config.toml
num_attention_heads = 2
hidden_act = "tanh_gelu"
norm_place = "pre"
norm_eps = 1e-06
init_std_qkv = 0.0361
optimizer = "soap_variant"
lr_mult_qkv = 0.7
beta1 = 0.95
doc_mask = true
Each number is 128 + 32 x the weight over its row's rms, rounded and kept within 0 to 255. Layers, rows and columns count from 0. The size above them is the row's rms in percent of the matrix's.

# layer 9 attention output, 192x192, rms 0.138, rows 145-172, columns 48-95
size [ 72  99 105 101 104  89  94 109  83 103 112 109 102 101  93 106 103 101  88 104 100 100 102  94  96 102 101 103]
[[124 131 110  94  93 103  95 134 138 202 160 135 143 172 157 152 153 129  99  69  83 169 123 155 123 128  66 147 149 114 121 157 109 104 137 133 169 156 151 122 102  73  69 141 153  85 157 146]
 [152 123 173  36 129 125 172 184  90 129 110  62 161 199 112 160 127 131 159 131 126 152 126 139 126 255  85 198 175  78  89 141 171 130 115 124 117 139 103  90 139 122  94 199 132 127 147  87]
 [176 112 162 141 170  96 146 164 155 101 130 103  97 161  54 150 156 199  94 116 136 150  68 165  98 137 132 153  88  79  93 138  71 126  62 122 193 189 108  82 139 165 154  99 119 188 143  78]
 [193 149 202 123  27 124 126 110  94  87 123 139 154 132  75 160 175 157 202 133  74 126 150  16 139  63 176 168 122 128  98 162 142 146 132  87 111 169  80  95 130  86 139 177 139  69 154 128]
 [140 135 113 103 155 151  66  87 184 156  88 178  92 152  38 218 138 119 145 159 127 147  75 102  93 126  79 186 110 191  76 137  10 136 170 157 169 121 145  87  77 129  91  79 119 196 106 162]
 [208 115 152 119 167 103   9 176 108 175 147 157 137 138  45 189  85 167 148 168 163  89 101 122 121 184 123 130 150 144  92 141  81 164 101 127  67 167 103  85 101 129  97 216 163 117  92 102]
 [ 85 101 131 201 108  84 144  84 102 166 166  77 184  93 140 118 103 154 116 141 152 164 204  87 104 145  50  88 141 143 114 120 220 186 145 107 113 112 119  70  95 188  94  68 152 147 151 147]
 [151  83 109 133 111 148 193  70 176 129 111 101  61  98  84 128 139 198 169 122 123 104 205 202 154 166 144 121 108 139 178 156 122 135  58 133 119 125 113  95 134 116  96 139  62 196 167 136]
 [161 131 155 113 187 116 105 214 139 215 168 161 102  72 165 145  81 106 100 138 147 143 139 109 103  77 163 159 143  81 144 163  95  83  91 107  88 174 170  96 161 167 111 152 109  98 148 151]
 [ 75 106 180 165 216 132 180 128 146 130 158 130 177 139  63 176 190  85 125 185  65  94  72 186 142  74 124 161 170 154 142 133 240 184  94 104 138 142 140 112 182  95  60 140 159  56 112 158]
 [141 163 106 126 148  62 136 201 117 183 121  85 125 190 108 132 160 117 206 126 115 164 109 103 192  78 117 150  92 104 184 193  75 136 169 104 129 114  91 149 102  57 103  79 130 157 112 120]
 [135  66 100 187 120 110 182 157 106  79 242 151 115 199 131 141 168 113  71 150 156 177 120 172 158  73 255 170 145  74  61 135 155 133 177 158  83 145 117 157 179 182  62 149 124 129 106 139]
 [154 180 107  87 149 206 188 104 147 155  78 135  74 134 123 195 129 155  30 163 174 160 121 126 111 205 168 135 180 141 157 125 205  83 149  94 101 110 163  75  89  70 153  71 125 145  52 129]
 [140 153  89 132 131 136 140  76 182 160 122 136 131  68 144 181 186  95 129  92 101 148 132 134 176  95  70 184 106 133  86 168  88 185 200 127  35 154 105 170  85 181 114 135 155 129  78 140]
 [149 154 102  99 164  91 154 147 177  95 106  85 130 110 130 207 151 136 149 129 110  55 137 173  56 160 213  67 155 135 128  98 122 156  91  70 179  41  71 125 140 128 178  83 174  71 142  88]
 [138 147 141  88 103 144 204  96 169 161 124 128 197 124 157 111 114 121 149 102  87 161 112 139 137 167 105 202 124 130 110 234 118  94 124 141 218 174 142 148  96 115 108 137 164 121 152 211]
 [ 74  96 145  94 149  71 176 209 117  71 142 129 184 160 179 137  92 228 126 131  90 164 143 222 122 178 180 198 120  94 152 148  94 199 135  34 174  92 163 181 118 102  69 154 113  40 161  87]
 [154 104 132 103 100 123 131  88 176 105  96  91 118 125 166  45 163 144 174 113 165 159  88 135 111 124 137 157 111 126 128 142 158 125 110 111 132 104 128 126 126 102 123  88 162 169 146  93]
 [140 117  83 132 145 145 198 114  75 131 131 152 111  90 164 126  48  62 131 182 185 134 160  61  81 108  99  81 175 121 118  66 170 154 113 192 107 135  84  83  80 195 157  71 124 167 188 103]
 [ 67 159  59  65 127  81  82 128  85 127 119 134  71  90 131 121  85 160 171 178  88 135  67 183 116 136  83 192 117 184  99 177 192 135 110  58 154 134  65  42 100 127 163  91  44  73 127 111]
 [109 108 113 145  84 132 177 191 139  88 164 131 147 156 134 162 168 116 137 120 158  83 163 110  89 222  72 181 201  99  93 143 149 123 147 204 102  93 172 172  91  89 113 102  80 102 123 130]
 [176  72  72 167 140 163 147  99 157 142  82  89  40  92 104  64 164 104 140 114 172 153  92 187 100  93 112 129  33  52 157  99 125 179 131  79 151 143  71 152 143 107  76 194 180 107 153 105]
 [129 143 230 149 136 113 119 132  99 147  89 120 110 101 136 184 208  45  37 153 120 150 147 172 164 112 175 209 130 138 219 114 101 134 162  68 162 134 193 143 155 132 106 153 132  97 163 156]
 [ 99 106 139  74 142 128 120 133 105 124 132  88 151 197  92 124 118  99 177  51 152 167 130  58  82 156 119 184 163 145  94 153 174  48 104 143 145 161  70 115 118 163 136  61 123 204 124 156]
 [140  55 231 161 130 187 103 141 178 141 113 127 114 189 115 112 197 121  85 156 184 126 119 155 116  70 155  89  50 170  90 170 118 130  85 138 134  77 184  45  96 132 187 139 143 138 123  98]
 [ 40  97 185 154 146  90 195  94 116 157 126 158 112 155 133 164 139  57 209 153 139 144  82 138 151 189 147  92 155  78 119 165  68 146 130 192 140  65 169 133  92 110 189  92 149 136 131  31]
 [128 174 205 176 112 136  96 114 152 187 165 125  84 170 119 176  94 123 142 179 104 111  84 179 148 152 139 139 176 166 119 136 119 129 144 100  82 139 107  62 137  58 104 174 145 142 115  46]
 [143 150  80 152 168 115  86 174 193 163 136  45 221 137 144 125  95  81 184 132 116 158 172 130 106 130 194 174  57 110 162  99 105  76  96 212 137  41  83 166  64 120 102 136 127 179 126 111]]